Weights of a small GPT-style language model, trained from scratch on English Wikipedia: value embeddings, skips across layers.
Each number is 128 + 32 x the weight over its row's rms, rounded and kept within 0 to 255. Layers, rows and columns count from 0. Numbers have three digits each. The size before them is the row's rms in percent of the matrix's.

# layer 8 MLP up, 1728x640, rms 0.0299, rows 1542-1578, columns 256-383
100:128175077084093134164101139149152166130118151074134141139118071183129154164140135085167093129111160137139106128158098186133116135136159159121137114121095086051175118152090083084173125168176106172148148176084143123154171116139147151097083104150093116136173101188140142139177157096134124136117114125136082147147114155142071106127153118094106153139068129153125144189093153129155106111115
095:147083156082181073221171134160150181141127131168149137146126164146129134114155174100119135115150069131101161196147128134134185143149130166117160189136160146122107065112096057094161141102127153180111115117193139129083105138156113120095173120115210161099139202130139161155151124177116138153107161106160164167138113113083165099153129125141109181136148138120089155124114077112121088186097
095:093099154169132145153108153076188132150194112186152180079163144092144152112115120115207166142160111062168134092116149062131195162112174142116110123156144189203101105130159101154140100149103132118136128146086140144112157129072166159046125097144145129136075125105110151104095140146114098186115148161133187117116160067143162105148165032047141164101143167126095094106077159145078081113193
097:162014089131126112107156131140100152108104171121142145113145099078109082170150146105071078148123104164163065129027097087101115151117128153209109064132102126159188089202124117161179133086129079085076125056135143120086139191154179093140129163107165149158124108066096113094133136117134129107090048129085082182109081139170229105119133137099093101104146126149108124117193111153108138129156
100:148163067137145163121202145119104068093114147094153114159154036144156092127126115106145104132158090149132127089069141133170189101154070180138121180083149123066108168160085131066087133189099108102150182086114175117075106111127091126120087158104135140149106141090166086148086094100138144174122144106143096137088100101159120093114146098150108120113195115149096146152184173146065135123145
099:158120143117130093157115116085120160116108146116160087151165125182174089167115070163155168142160157126149136111136169040117066126120189129130152201098126191079080103130139151075161202072122136133117121187163076109090125099103159144101147102118133150093169156080102072130109151155098153101140145093165141125107157144178206072143163108143129061157098150128116177145131159070141092106141
100:086067184096090139115115143133112110101129078063101141092119170120117151127121106127143125087152157121135159114085098107142130172142136137131159114106091101122099076115134120133153109103057153103159152169079126103115076143100088116150143122093175114131092142108132126126099158093172122087146111110085149152115155134137140111153171079107092109135125063078204116122110170085139083084131
098:129125133156133163124123109141080091158155135132161145114079100102179085172129189145116091156113123091111134114180088113170234140167143127109122112101079136140110138152131105156157160162157129088122055133148079132141126117123144071112135077160081090090143125155167156147074143124099112129183154152174156133163117040186112168135155191094137078132113106105177083170132084136101112101110
096:157150062138148102114109113116153147152161138165138115143121185115145143121180091069055177156166090118122149172126145146101074120165117076170160120072159119155099178098148134159188134132137084101151151137135171157138086180154095129109124165144079128155137132065130177101118182095157142136193190123163123136126166108108111135222144145164050133151169174137062159114125138091101102123133
097:138109143089157120104053156174146192110128172075167105124176139120095131138166136128163151111077175126071096143069161151142112196100097129162119174118162151134116108126085159082105131126105163157146150101099131080144183149077145117152096163169169086093205121101135197101097147124128128062163196068088114150095101157133096145068155130110069081169202131130153141121111134141178141129153
100:168119145155098098093148106198120138082078130091168130177184099138121120142112124117079127156115130131108153109158118136194160155089141111138124135128182148094124111098139099122158113138135105099085141091160153157099156104121120117076102095154101118126134174126066181124155158135126119125142110151092157181158142126161149183136159127140136107139095035070104082085158103129128135154125
104:130175114145103121177142128132085087107140169128112172158136122071157123111079128162113092111155131084137115184106100166136146133127094146110177151146119110131140153162106126207177107118131073101113122127119183195134122146132127090202156134109107115108141143183125073147157080124170099180159149090096182082120097067187156152070093127127104104112058181130075199166079170076144108187134
098:147133162165133118163125130126146139103121119137199139124161134116140179174133127157144099174173090039169146111049101163139103148098126141087120189091163149140099140172103030129087138064087126156104117128094076090087141108132125216141081202169188144146099147160156165125073135127169156144150200129134090173151129119099059090067122168098070119150135126112148111095147117176119140146123
096:142082133071133127107077128116137102182130102098107088087139120126151143071100134124127120129206164128122097166198085127078104153106160111101089111139111118153182123129151113104131156156098138092145108146148129121157101117159088082123105152109170078093080030158155166118133214165159152175141111121164127140182187145115133149140082127136116119117122191086081128157132117127125118149128
103:068151130160111149086109101151101119126148106135114092153153133174129139195057204144117138094113131113122131139076154081168108150131130085077154104140132161146144148135140131076148115114120135128115109103129163097127129122106092112159118123165105146152101166142126128114118111126151155167120115126094112155106096166122130139166168178094118128151130128168096180149149154116175123079094
101:146156139126059189154179113100094078201149140073105108126151178107174084136112120055182143186135081148148166162110119105151057147139151136114120136130139133151099129149114147118079117120082108114149120118119163139111179152101110200168079181152148089074084117132149120098155120183085100097125126139123094081194155072076104130070146118174133107139171146164118124126101127115163114103125
093:154181101188153153133123190150088119111085140090045123080133068123140121124109131098168168139100122153187106174128118070178108155169096167154158174114171120132070136158127128178139102188154141121090143088114111114076121111123119113152155132143115079153108092139126131157124129122106141134135179078132056059158142140134156118137134103103160107117107181102123149135087124145164057147140
096:141114051152140126084185124077164084126201135099136142114104131139190105099122193121083186105114171110130110130136104142125208123116130121114173115151197120098162083151156078109167109166130133152105149144119148119202147143102145089114144129060165173119145176088166131111143161144089120161059118087051153144166118137140108115130128148219120090150108098146131109145159125140096120139133
103:168153116135144125147145119133151132105120089162140096169094129119168177096123082138130127132124128132155164133127094090100154131092117113150119083163127118150076128135111120094124138096150031153071137152119125093103161117153157127105161136180121166153179154162126101121119148127215102164101170137167126093173143100122141133123101120176134129087123167118189118129140108168145174216106
099:152161053105098077125076178088130127127182099080148113125097108129117131099142097090129097105125122154103135114107117146072102115071123116123138159087098125125150132198116090195129067129114112075093083148080147226122182177068145160152125149135113131154146088146106116144083129220148134122116111114126096163115114143148134106155071162159126130135064179147140107127136186177131133153109
108:053095138103114127179083091164078148164091109087131142124136121113174135101123130101098132111086126137134121135119105147089072108093146113053096103117162112106132148081116172147134190099110109056142172161135115158139107167160148116126129154158213088178061105141177098140158138141079197111059074146103139155112145107097102128154122141098103137114081143096100196160185182119111155149108
105:116118120133136149067124126156118124118129143140068136092096110096121142171126168119130104102083122109113108079114124134139116123059101121105112067107129106118173139188190083132167109062180178124151163122133139143141140129128108120132127130160148150139150102126134160075154114122137150129162128094065125138162130105122118110127091106145086106049109146114172183121171152156136134121136
100:131116113138145109161107162128150178111082107145142133096097134113177079069048116105111125146155164167112120175080096116112060135146129091143124122102109124141173101104145141135053121162102133139134163091048122138190086120186107086153135150076158144149088118107132091158128109138088126104142125123119110120102119133173120158059130171143149108134089177071157085160068174137086181139120
102:064124170163197125182122077079123116191162117097163112090117121145112106090139157151129143064165145106110092123136117155111112135154117138117121173115123151147148140122096130099123103100075101123136162159088156118056101146147152132132112115087085147150111119083137136121100135152142128190148164163145144143117130118106133128134188080067107142150199143144101111117074127119152105109124
100:117111093169123199187133215116120089076148123093124135163137139145091145059107123181139141146143152130170153064158116145085087192089111116073115091103150111071119091147122094102147110124149110084096072111087184062112119102103124124135134132150102154137153182107134163141164187106153122074148122199088112101167174140128123164155138106108157135104138078169209109070183139179131095213173
099:103107121128102081079087111130152199125181130105099092148136096178172166138127080150151153106133099108134138064157138131111184101132152188078136154096093133112097139108148180120177142123127131117173150173138175161131087178157111148069191093145147170123151161101117115156146098149153180057141110103086121114102091113105092139120138146134117133088138091200145132138080132066158181069146
098:082130155137122121182146119176176185084110135176124119126140116078142169172141128157060035141223103095194134186118177110145130199170119116111114154125103158099114107105087131183165076102144090112131112123161112157145154121178104147105104147164121101097150133123115150127109156146170119115139121144146104109088128133160155106117138126143134122134188084166148181080088163185069194101169
100:121087094089216189085138111133099080151086106125112120112182164124178090180119122158058096140118146152179118109099151115186173146164181102125159130153113130135076146146130118097113123136108150150133085133141156195071146151114108112108182160130110141120118145155116138136118118103163119173133115107129082132121127089090117092161086078113125087093104167179134136128102149139123186087153
101:158103131135140171144152177096127072150134121121111126123152140141096127128107147179094094106041119123127143131161122120161071111109098105113165114121127105141159090101164104143111116149111115119163154132140129122124153097122179067106141161170140098163109061089081154119107098126079094132090047109157146150096079215125096108106132132151091114155139118126087178135128161072147107099116
098:147169102121152142148119164194158100122139159117167115133077161115162109109105083150082158069137107126107133152167120091125108104156209077136196129133090135125197116116123178087106118157095180160150125120083100089151110159107110158067086145178100111191139112155065116151121154141104103096126095124155114146126109072180130204111097120089153100148084198132128149087111112130138078162135
103:103100164092130139116127162182152157079076162110205147149154135109136078066140075100142100092141127136082131140080119077158155140111110172117065148113200098131099105105120078057199151132122146120178093062141152103035139084141135140146148081170119172148128127114118085159129128115090151148082079170126130112165088151078173141084204121087103107185127143044135162115128161111122150138143
107:136161128180170118136155117161054145064135085137197125141122190164167128148120128137105122046105107141139153131182209163110160181146112108128132120104153094152126046157186123123165116161136085120098096169144169078128162105074151098112190167172081187122097170137170148131121170145097118219136144140162154148169121169108164185055110108121074088196174145160112131130112165123102175146096
105:161133130066127184116106179100158138144141077131120133141137102154104174163144097171084083149120085184135162132114123117134166075164125167154172154136092133155134138102153156172142063175093128116111135124155194077087094094090115139127107200115159143126138158124126123168109098136129176155164153110149088099135144157134109161159153135179124166063130144158177151069144175120157128122115
097:130138064166147131139145132147136169166100121103147134137170144171075107144112170136135066135186087134150111185165155097167172102159070133109082164074144177082103120121173107134162176124095080139136125084102066137157152143117083196051057132238129205175187157101133174097120113116134088139104151155186102182184124118123155182127154115122142124158117126095089131161121179127156121157100
096:101146140168093077117096126160110112166118164119177126168104097105092163061131149183092186098068164136067118151083159068135148143117146116135120082152144167087112096080144118170122124148175126123170102142093101115133131125175088147130155152121151200091071165081159161021075156128132094125142181089201135182122188136144106153155118110121092134122108126104167155121092145157123054164129
102:121158096091124152110107182111162055139102120129202172234119087118113067109096133104108106093169114069103232135090104176099109066125186177149148102056176118103087134108132134088095121134141112101083098136079076099130138125162143142167102128137115101146105127132082092129116074149078099119157069147116107158074106115186157089159176090139136082099079192169067134115135103103084120102103
094:121138150082140132077148095167215091115141137189120163113085161151157085154124166142158159131072128124112109110164140093110166137133167094164127101149165184110152103119134171109108089103157176161119148129143105129063123123182176114126110138175116170089110098128114150171176130120092053111135158132089133081125178095067081116151113175140122157037099122146136083135106123102145107132150
# layer 8 MLP down (transposed), 1728x640, rms 0.0299, rows 1542-1577, columns 256-383
102:128177090152113095098142187066156125133079114099178158170145144168093204138055156139097103094088133135171165068158086095126104146133123139117107185096106138121176102107132152207117021177129195124133103169153097194198121135147089148155137117172104135136116187124121133111063118175081175094127152121090183076109088132181149108102142149111135182063091087070112134133073172105068126132161
095:148100134090142139143175141161133148114082131137126129141191146117100167125099185123140158133172100084118114140114119096158153153113153160115138085129097175152162156106142154120127219112126226156135097129173124141134134096144085127142132146103149117089123114150141129090142123119102160183086120120097084123213096184111122087168145150192165177161157126150185126151163187132134098092080
099:129136089127135135113157172101127130123176079145165096059101146121146110093122131105167121127181096114157083154126100081142113171102129130127151051145081128113159140079124136107125114148150092151140219108131131162136184103184188108107057192107081146100135139146172136133104131086081084077130046168114112146106166111180122164137116135196175128142132129154118158103031111101107111176135
095:138133030123090121139133122134102150171158149140120110159148106144134149160067137076095169156182108130136170082108128123132129146188131075105070151123144086116120068101058091093165161101159085160107121116218109135152148183125150123096090143086129147157124173136124095206087087157149133117074135125106151184095115188144154140136114131120163108106147110123130127137062174105050100122157
096:150093127132179121103193117141116140071142168145162154134177161156149119120099137112124064115099157110126115156162206138089102097113079117100089138201186091131123129149105116113141124118130150109104098183152127127058182098185138105175105158122145119110199099172139140109077114162072197085069072140155178155172103138119117094151090090115050123100133106160149137119108126159137079150108
097:117158177089153111109135144154119188140113101133143130161164183107107086174126126116137155095146148166128113146136112138110088094096119150146162120104090108145081135156129144095056131160128063157149151167134078128109120128104081097103187126168208160192128099092177168146145155073174125115108136079151111132159116096158101117154191055111128099158094127137105094145128185151160125173124
098:146125132098133113123128178127142095174184081071128128179137148118154096138124104101096117103119148077133126133084092129150116123133130139106130125087147132132105112132161131103116060107091110071136114112118154098156127091114081120119102099114206132117136095113148102111081096139151100171116112150148106168105114190148164153130100137105119128162152070210092153111063093134102105088132
095:129156083089133151126151084172152044050121147132128112127133130155163137117146109149096152065112157120136130101174088085109185137131148180108120152106143155145124147149155168094169187126133081113088163191067080101123173094169145145113144117085143127132198122104162152167112143062102102136165089099151072092099102210230092125101096185116173058115114153087104118179174133137126060133133
099:150163071084101153170186107111161147098070128137125182113157138142137127142129180121130083148006139141109110142115152114163136135170179171095175175110134086085157130173186123109084057071093133088155114114181117137145122076162166162147113065109115102114098179175175103143108127110157113143132172127096125101145169082125124147055138079150109180180179111130133128137027151150124135171135
101:088095151136124113084144179154158125116160130131155110085111171095083099145187119149124177165171173065181120181164115128104059123093113079130124197072153165180158105128089147142142140105119131134146122132156093074174133093135139081147086161144129128160134072178132137131131107120147110117134157151115141108128085162078167137121109153129137101183046143142134080085178077068171056130181
102:174160164134183152127109172063096141167099149170146159131098084122157136122121109152154132114162118133127114162152163137117129112112131164168134111102156082170169181171135098093106070114096125125091150116228131088127041050163112158175130147192122079092177134105161134118126136069110118105157109126161090104115085163100159070097128137098144149111129141134135189092132137172164119167100
105:142097135176145117133177126105141180136128156161105136148138134133097107132118136104119097126116103110077101164130127155121086153115128146158138108090155137109163122086120079167152156161122118079154115123142145122094162101111107156068145103095069155167137170118097107155121078135164105119100126106085119123156113101146151111106108130110154081136083168149159112138173184106119110139117
096:175147093127123128041138132111142166088173175086160132156115108149143128086113126080159131137151117128123160059136088136101120140085133122088111118074105114088136101097129129131117201198117174122083190158121121082106136122150086139161082095070109138161108076099145106138085111138123134084113140136138160166158137119124153134080124184076105160135107090143128148152136116140129171162178
099:137126128123116139124115152161140047135105110095138107164070131116115153111153076148155151130144101135156135115194143072124115155146177107093131128149120187107130169184081127080151097198106102136135102090078150156142123124168119154158129159119143124160149121100174088159170171159159133156061076121136118072112065118123111116141167133122146088136130176104163198124146186143151180117198
101:103100109186102139087146153128164123090102038155088133186081118152160146086140204095172139059138145190167065120157144109116095207163145060116133154128132173111106181110100122070170107126194132137141120077132132180177140104106095166095152117128101178142140154091135183120121155147100144173139101097083093047144132170131132209110157140131146173060149136138138125152179161133117173164126
101:106097140160095143154098171073148117198063147165071153110097138080127164132131117134132115122139088098119163124126090090143067139142161140113179136173155094082145152127128137146101160159112064164119154152152149170133147103146107148104097110154170101101117152111131167104096131141146080062130017076170121176103184192088116110114138122101160217118148122093146142154095059108154151064071
092:161129153135123116072150172137145071145135112148201125109167102077131123131100133093132127157137148099132051170159121089139091116181108163134143166095156093089095156156126158134118135207138088126167152119093142120130153087126152171158127139161138091119110120173157131110119121082126191100078123147105142129140136097216119092146105061139073078115160139091110140130115066100187141135113
097:127122162131085123143119113084108134076088157105077148079127095160091116120123142138082094138059128089171227134132109126174093102059126107174073105154154188140160100105154154141108044174122118146144098115116103186192162149124082176173122089141159185121155081111103116112210143117130155124186149151112151141107109112124125116180089126141120135155171105153119163131127224123114127152137
101:083139163125139093171117143101112164066183161083162134146104125100101123082109054173160140116084120179078156159185113098105111171187086137110159128128108128101159142106089176186110217099174060122089136129116135131135117134096165170090125136134164130091080173113183187179064132137202133184128143182129103111159084074126114170116095103125136135094094092104126129149131087112086132131143
100:140197079127164118133082130157082124082084162146114130148063086123166143143208170138031119188124192098160138060138152083101151156057196106128154118062115124193205071128133146146142127171191160164105094127159137159132132123136188145153125142161119154152137170082124136134127099090153139121080140110101119120121100141113114091046094161106147126118183152100147078104172116110142186121114
104:129097089114192132167122172150143122153081105152077099149094113116124105153115140147140119121160113119148150114137113078090101136117150086089093130155160145118120173106093099145119132178108127063134121123138133166110139090137151170178164161153137114127109106120138128110203152143100124111117174128210129118088125159091078162136155087133100174190162075092081088153205159140125112132102
101:085125139121102107140161098159159134110150159125062090094130127108114130170161126118173145096174124136120131115143098135139100104111151177160120133131135102092187175116109095091107182174133185125127162121123116073104149137141112094146117108053150109105113182144133113149134141138126200133164146081145089100097121153176128054162131095128137158078160191116124173119123120130095126163126
101:061155114115163079123162116110103139112106127091099125154135117100191053061131106122130090102097119146091124152134130122112102079077149129104169100094056096122143139099090140114106055134113119152141085146162131085121088148123183163130163221151176117148104118089137172179136155135147094133126118126164114151155176143119103156105148157097097128170137066055089135133125119089107125147140
096:121082110135121182139100069195143195184115092141149122121126154088139133233099094149147091152116122140131159147125146107155162111126120139106174192111165106098144167072119112153136208098045158175132143142108166122111146087158154044126140087132152147132148124171207073134097090113098093110097075100102091104155149083155134116155139125116144074139155063142150078056105148118146110078124
101:103110077062111179089079139126079120118166158177109124173172127142109075135152120082109124085118167096130129113116099089118108166161138136109066130092082170145130124125094155122116114120180127143149168135135109136113062132103157143158108133118197169069147157151118122171134161112145106099138138147129092078118146112192140099158143109115140105154117088122165162159148116140099130182143
099:121115157136138136092062100120112125137091049106167110161092146141101092090073150117129167161097147147129124091154175121093098116161128091139134131094155174113147109178114116139153144152123062076134092120131104166133158135154172131144089124126127123139070125143125184169143102113140097119112112099122126149177161156142148134175135124164131137142072111142065150118127167167128122138096
099:119139150122119152143152130159141126125107137177083117115148107120122064169125180131072128122171118107115082107066065110152180011121114095100161166110129160068119130129128116160125114132175107059151125136145191176137125118119096110086094113115131180170081105110099135179187154109094066077127156162128115090151101056125086123197079124126066072136158124141123120063143157125115117161141
103:138161160150137167126123138118167063138136110148123088158105097153094157103120165158095149124134141175091120150127076119174157139127150155130141159153137101195075110128145144176166095160081097152156132147110136122077145094119098150108152134102132101176156084091085178125110097098136072154082124107153089120210129137172127121170111086068132113165141165160065135113096122150135106161188
099:120175144112128113083140111177125104123124092128146139118087134133128148143142120091113115129118130127129144127165139182070116164156180167134077121130109141112089170120097087121134159094147158120137116105114129143134077112159119130080103161120159081103141137106156190102100109158133116150075144168116122094132139199069095148090120065126119131070123139078040068160174142141160154125142
103:212112117184189141076144146115144091172161151182129156153102130173185143092079120100180181105093142152171104098111150164162189175132141092140136096109126152128115125166125094105123116118092144131088155146094111173093145147155137146180102197136104067106108135095118051163166103161086054068160096122141164188113110117088144138116134143113068143146147142156189145144138137157080103179184
103:154082118086136094134144097103104147167091146142091172110174148142168196128079152145125105137081119140128169106104103087102092130170150160129166117161079076098124128110196117205084108091111105104165087066111147064120129134152149127109126092169120168143155126108154146122053110109147070122162142110132094163164138116124119125135116116130092134115050125069118106148128165149108140125119
093:150158117182083090141160127144105134050121149086162145104143090099065146102150096126145131119096143103089146128103108169084120114101129099122083114089124104141157120148123178164100095170123128147133093120128107139088125093094107154178120164151103144126135223165176150039119107137154092135125163117190118163159127109106185126052077149071098117136080127134164133082091109101122103123101
096:144088101097183146176084114148113131105156063120145077108125100117167140107119127118115141106131092105155185142147139070162106081167144108057122160085156137121102145117095102149106101113204091117127151151194120097190075114141127147156105129105148073107143086061147109130083094071116147141166139120110115106091136182139136142173126153134117126107205168119072146136079081136156164155165
098:161180108170095136116136117135137145150078165140135137095121166144164130137059143091093031206114109170189113152149109108124168133075107132121120158110131119070123088187134140098143172152128133126126153093140155127142131088085088089138145121111187134128165188150140114075144116120159147097142153188156113143166113138129160161217123155159147134110141139125129132091116135104159082119112
099:199153117108152183072095096086158151121125165138134113157153122126152118082142110125112173124103099192124101112104103186176132171154128085161141130109116195120063136138111162140095000159143118119084123105103128150119133131158154097145139126157150140135117113149132082157111174074138102127173130072076092087129137160127113130087086111154175124119068150133140090088110116131179158171192
103:077091109124067141164102176138130128129139109134143183141136131122110147105096155099104148150079121123161090123126066166136111140111116171192098119140116114129151146116174088092158106175151120111069109140148108113153089091192133209097127121226114130107153135161116156093115073138093171143106101083099097091164120092150160152095156124137081118132127142121111161173151124120181121126098
# layer 8 MLP gate, 1728x640, rms 0.0299, rows 1543-1578, columns 256-383
096:128089169133141117158087138091154158128151111122126121107152178131058088093123135180153157106150115092085106131152146093120165134141114096165082120105178110163099121109062096149156108096184165146089158147088108151128126125133096112132152137172136173093175105188161192133115093137102135106120139121149084135156101108105143065166145192145149165156167095186160084121116126174140051165097
099:142155098098135145126098098181107137157124110129113122084131138121163180162082143167156143110202078107146129224176144150153078122139159109130095089089135104103120089079086108109169146118120141122134128168156100090177091150158094162111110132128157145135110143142151172100090099127144128119114101114114121206104144119135167121108093139160135150160036111108070159133087188156117096113156
097:130164089121099153103097127110085131083094133192068062198134156172111128065086126103121131143105130143104146170097083115147118124116102185108162163153150086116185127125142147159115159166194108133158127166133122138074094116126113132092060125111140092111172131132117036125144204134131143103118126112156112133126120103116075166125102109166139118181156125105119134098107188115138199197144
095:133164072133171155104180154098143143138107144119106096109169204086146116116143116106125188138163085114156103169097145119082155095112133175142089166146181120065118134087123177141073110145084139084151160127155138147103139145122059104094126091136150151085161107124081096146136101121122080130164161079084165171177175088120084159141131113157087092159171099136143172111137131132161120071122
101:121118126065147119169147116124140113204137114146090191116130108094117179135170161171103130119130113117153177095115077115132153136140123094181104091092097083167134123160092082160139081186168182111119106098112113119161168187151084122119120153096101084163120102120169154176177147174139126091123159110090166134148147138141090146126089076072133175142157145110227126106045098171139132154147
097:192119093097110071130095081127145141108092157153104100111140133124138112109128173113141096146119107085137141143139071157099161126088077183137204138183153109104080167163148087126136099101104166115150163062155151056076170163166123200135168143077136098139212198103140173108126134196092201136155190104182142114120115151156073133201103136125113124111125140119079130117131159160169087123126
099:110153114160078118105130169133109122109111125174143157158141143112132129189151174167162138096126166062132130114170111043121174090145103146110165130117105161134123133171160117140167105125188128092133058147180066150091086132128133108124158058085124076147121075168143107142077172115116123102178149136172180121166087055162124227118155138078165098086100156097152161192155076200087142155093
099:121135131152167144124116104138163142077114140119166117093118107123117148129092121084095120070116119127145122153139137170137178121119151116113107188165058113076115114146118118136123156115139137173099122144077103169113166103035132152119155123154130076114124150161073106147174082098180149125127215042103123212128153099121123135111134096132143099135123134150121172120161114120134115123108
104:114143176192056200060135140108066095095166105102099154183049134131150113152168111122121186092127139085141167168185088125109076111098104084176134132136162225166136105095183118152125173104104136141128081104138149085123133129101079176160119168184143142137107099182111153114074111132147153079108103111149120117197157192060177122139106166089158133050124102104142072185089081148116155112119
104:079118092142085108134164135097154115216168114136090152094080107116101086133157133085104085157101122110133084146124098143048114147132125149113142101086113159115132090111151127186091123098086142159091196200102136116156104158139134133124132175139104136129113135160150103108138091178207132140130134124129106126148085128105122101086165067117112162093177103111101153166127127139117094118126
102:180199141110144146160079104110066121127115189081089180191088149066186146104122174128188112131130077057149044148124144182137160106136093141146094104175140076139076131160166131199171123113103136099080205131157108190169082121124166126150175102088126185112114162159195079157114048078152149153151103103066164106121050074123178138087139153130120123148108162116128176135099125110077143131059
095:164166161158170140148097157129125128112172120141141115148150089145185149144113111064166088163166078145126137136093146119143146119148095117113095097162157161101145098099182119123089123125140137077097110135139131127059131104124088134080128136080136137134089088160194106135162189120120103176092121104107090093127086126147048146125140150149053091131157169096100119118150071148120123153165
097:188096170129118121108119131161108192068140128104150126076120159093110087104133159145074144117170078040090051125161060118095125118138099135163193134089101104132133133131147139124083117126113140103197137129114127163113152119104109114155112088178117167103151103161172161107117237162147097086135119127149092143117146137163161120167091098124120144105063145143106092168113126140171166158158
102:078165172087162061149123117103156103110158173103046107128170083103072124135123154146130187110143130161146132146120129109172119121090129151137093067099078130115081135159095130110162074129137111161124090086103115144143072143115138128116107170107114165065147142134150124185153178084138144077129116112156112121153117138180128149158126109150091138091141133137150182193116097124095103148085
098:111104157082147199095153140085176102118149163162063118149077142094129112120118097102105127146082087089152137158180163135135173144141110062194114136140231107143139081169136117124127094186100104193159133118126109150109104120081125159108142123115156100104139086100139127117100100173120081097139216104168102102172135099122112113142117131096140126145185097080115080156099079078156090143092
094:133075162156127100192128198125129137044094155133073151158085144112159102128101091150197168109106143087191115155121129134138119190135155135082135163117124106112113150082116167192084139097162156144160128143193166176107180134155138070136133173147111128099037098105155108184143155175145118154131156116171119119134101109103157121112113129138175142108118130129138116125089121102112154123145
100:149174203151064139096080120183102101115091246171102130109119143115112088193137120095146128162099110080118152117132119156166147127125174102144172192151142152127077071123135150126126164140112107137109154067123132126097192123120105081122106075094140106132124154128081150168143168107092136094117127106099163093124195119138085144166028122106090167128129126140111130076171098109125088085149
103:131119133060096110175025117134132123079168128097082124130110216154135109127101157145124088155082139109110155157161172159133135115125161126105087072076124067099137047072122101153101090134148167174173112087077149128190139182179184147180172137119111082129121201117129116174173106106106160130090114132176142050096130116131145073123102089166092157100078092177164135131091119154103146128097
100:127141106146085168120152116160147160104060149121118131144060130168122128094129108122093113197137150156100171062129065144102138154129155128142177149122157100163104138140108101158123106144200096189143152095140070120128156125113119107115129126131139096121167122134152150067082087130141147188116132147153170060173096102098118174175225067112149099096131100128113215094089112076181126157087
102:082144140093161113094134162100162098149131158095147098111108089113148114124114143134133128123165156073087128148120144085148143114136146155177100165159165141148158147096123111069080103076110174140133112080111088161132136111117116151172071109119100150129116132105120156112121157148166107135102147084129130123128097115122177172119099141133183130193207182143098118149177152137150103133144
100:164128129087103112141113182165136159142098142161111152138181157154146084210172143206117139132158100147122192135128134112096098145127070125116196094141169109164131109185098140141148127086138105161178167115125177120166116086121176163139092105113197155187115174095170097072136117139070130087119050103112110091190152122111094111098173067163106141180103125112073133113163075133146119139162
101:165198107121055116116105141137132122136091101165122157154157107098142164108116127143117067098115064143133072102146128064122077130121188090124114093139176000117075144186140148143095137147107157157097145141183181139136129125136166118181182160066125125109108148168100138152120087109108169115127146115133102102125163088167102104103189099112143127146170047129140126165194163115064127180146
099:121196098148096159129133159083159173136067101124121171109135107143103142209177142114140179143133177161111152151144124135162125114099085137094107139103145164180121172138150106122106157112065106130160163105091161149130180097155141144128107144138121133099114051073193102157084143147105150101149076114087120132137128136164172078137124152086152154096130108160183135147149117187163151070125
098:151163145158147128154155126173145128160181145184104114113124147102118136178130142163165070134137191090153098112132132128167095103149071137110112134105107135095140122178154113145089130113115151145132110134126119126181118140140145100143111126096115094163107154110065110081128105091152144115116205140116104144110113094082118143149068098095146139179109107165197077180178118134159135138168
097:080117157143116166112098141173192208093113154112128181158087118129132127147130123137118144151103117119162086118133170151149091125168119132171138156131110171183109144150144166166169134159158067115179130142119120181144155092104165153151138215172111163134122197152097036151190110133169139083069099116171097191136103138108133170197151143163134140089123127119141147075112159144125098078133
095:119146114102122104081142151145185107130133115132085164074113123143182117158117140105078109111147142116140172130052170137128137135168183101148069097114136146142130095139114137085139157111079144124168068114158082109128139150048103133181112073100070127110168149103135128133121178148218100131130158183074146175150095146091090156078066187099126181091078178125138122145133105136192175154194
100:119100118208080107191157110116083205102146138120112143152100118087123157069115139095194115164093074113125104088150165124104053084087115157121143091067130081075196151122097129092130110073159140143148136134131107122175158156164185148105116085099164087122090134137126059143158125111126185117136109121108124125124150154075164095092140113141171136127177135119161130146125122110137118110046
099:177113127089110133099136123132135125083135127174182125120139111162115129181143163218145155090204142140109165141118088148143123153112115154109106132086131114126145102170165105194122115094091112078122195193137055135097190061137145159133187168111158115153193186107132111138128105087148131093140063111141134125112163086140153131172165089154111138095108091166187129095138120123160103155163
101:121148185061129096196071151146136185151115149106101156090137107100158147100147135172102139116148203094163129151117129049138143081099051056125148120145089135102111130113125113186109185143139125106148134160181150130174134108151081121129112147159098120103152129188133116124088091145119149150155172101164150068185172075103189116045103073119134139146119043167119126121175124113115163181100
104:108152124154169138137090127146164139094160139150077129116087116156086116165139147149126109112122098131112153078156185137131130165123181109100136149143091108118128193110050083092089126158137090190154119124152114112170113091156142154133118198139170123061136124136097138113123122168134168108118148133100135118120132127103071131177107094100077090077132146144063072134129101141131134080101
102:133115113188159138158145135135115138116173120134143112097128179110145144118115064145138076085114110117134158150168186153121116216152061131149126108141168115136139105205159137135182119122124111108159098096120171071061187127075162140119171192179112166085054174146148133149124138150116119131115147126161138179141126147055166161108087076080092125201169138125114162142134180146116177194122
102:145156108198157101123132122077110117184105142152113155100163152129205108167105138095145150082132129114143122128119115155142111195122182115098137096085133106109101106118085142107078140080176098148137122126086093157110117145131120173146106128180119057073189168099148155115110170113123113105110132161186166142137134094165132139135133085092115137185168137100112086154124134170140164213151
100:147160098156163154060168163168141101089112156093142179115128154161159112163136165133078091161101112144142147119133133226147133172109081148120124118123165087099149144081067080072093094140147142035100172067126092131152131116091069104066159169102163154152155165141108144123153124175112145103110160108103109132092134149162062136143118155110114173173134122106104108092123118100117110131100
097:135160160125107126110077126156134124100130173135122143115129094139125104117107148136166171186165175183100130116165125192148095165178173090136152090139117170082107120127120188130152152143118136140115167130138094120098148108082086107113130194154087079173091126133080101124161109124107112088122121100103120089081102136128102119156127114141104104200146135189119062139116064078141103143082
102:127156119138130067149160108138110106132135125103113105101182153186086126144135143176119106165160059111077148101113112064113165152182140131136143124162081099190153151176095129159146113135099105115101163121109080060131072084097129136142122116121164114120161164096139144130176087121181128128132187105077174129146158093145091130151114136148093089170055109146108129099107138186124124160139
098:126098080188153092116180072090139139097115078116114145099158108093151128138105139106189084124115115149147156112115156175144017201108137048149164092132083188133091155111171085139109046166168165131063136125126090139122087131131161116129119181137110127152159115179138150115141120148096132129170132156125069115108098128120132094120128103121184147125097121114122135144119111159093059108153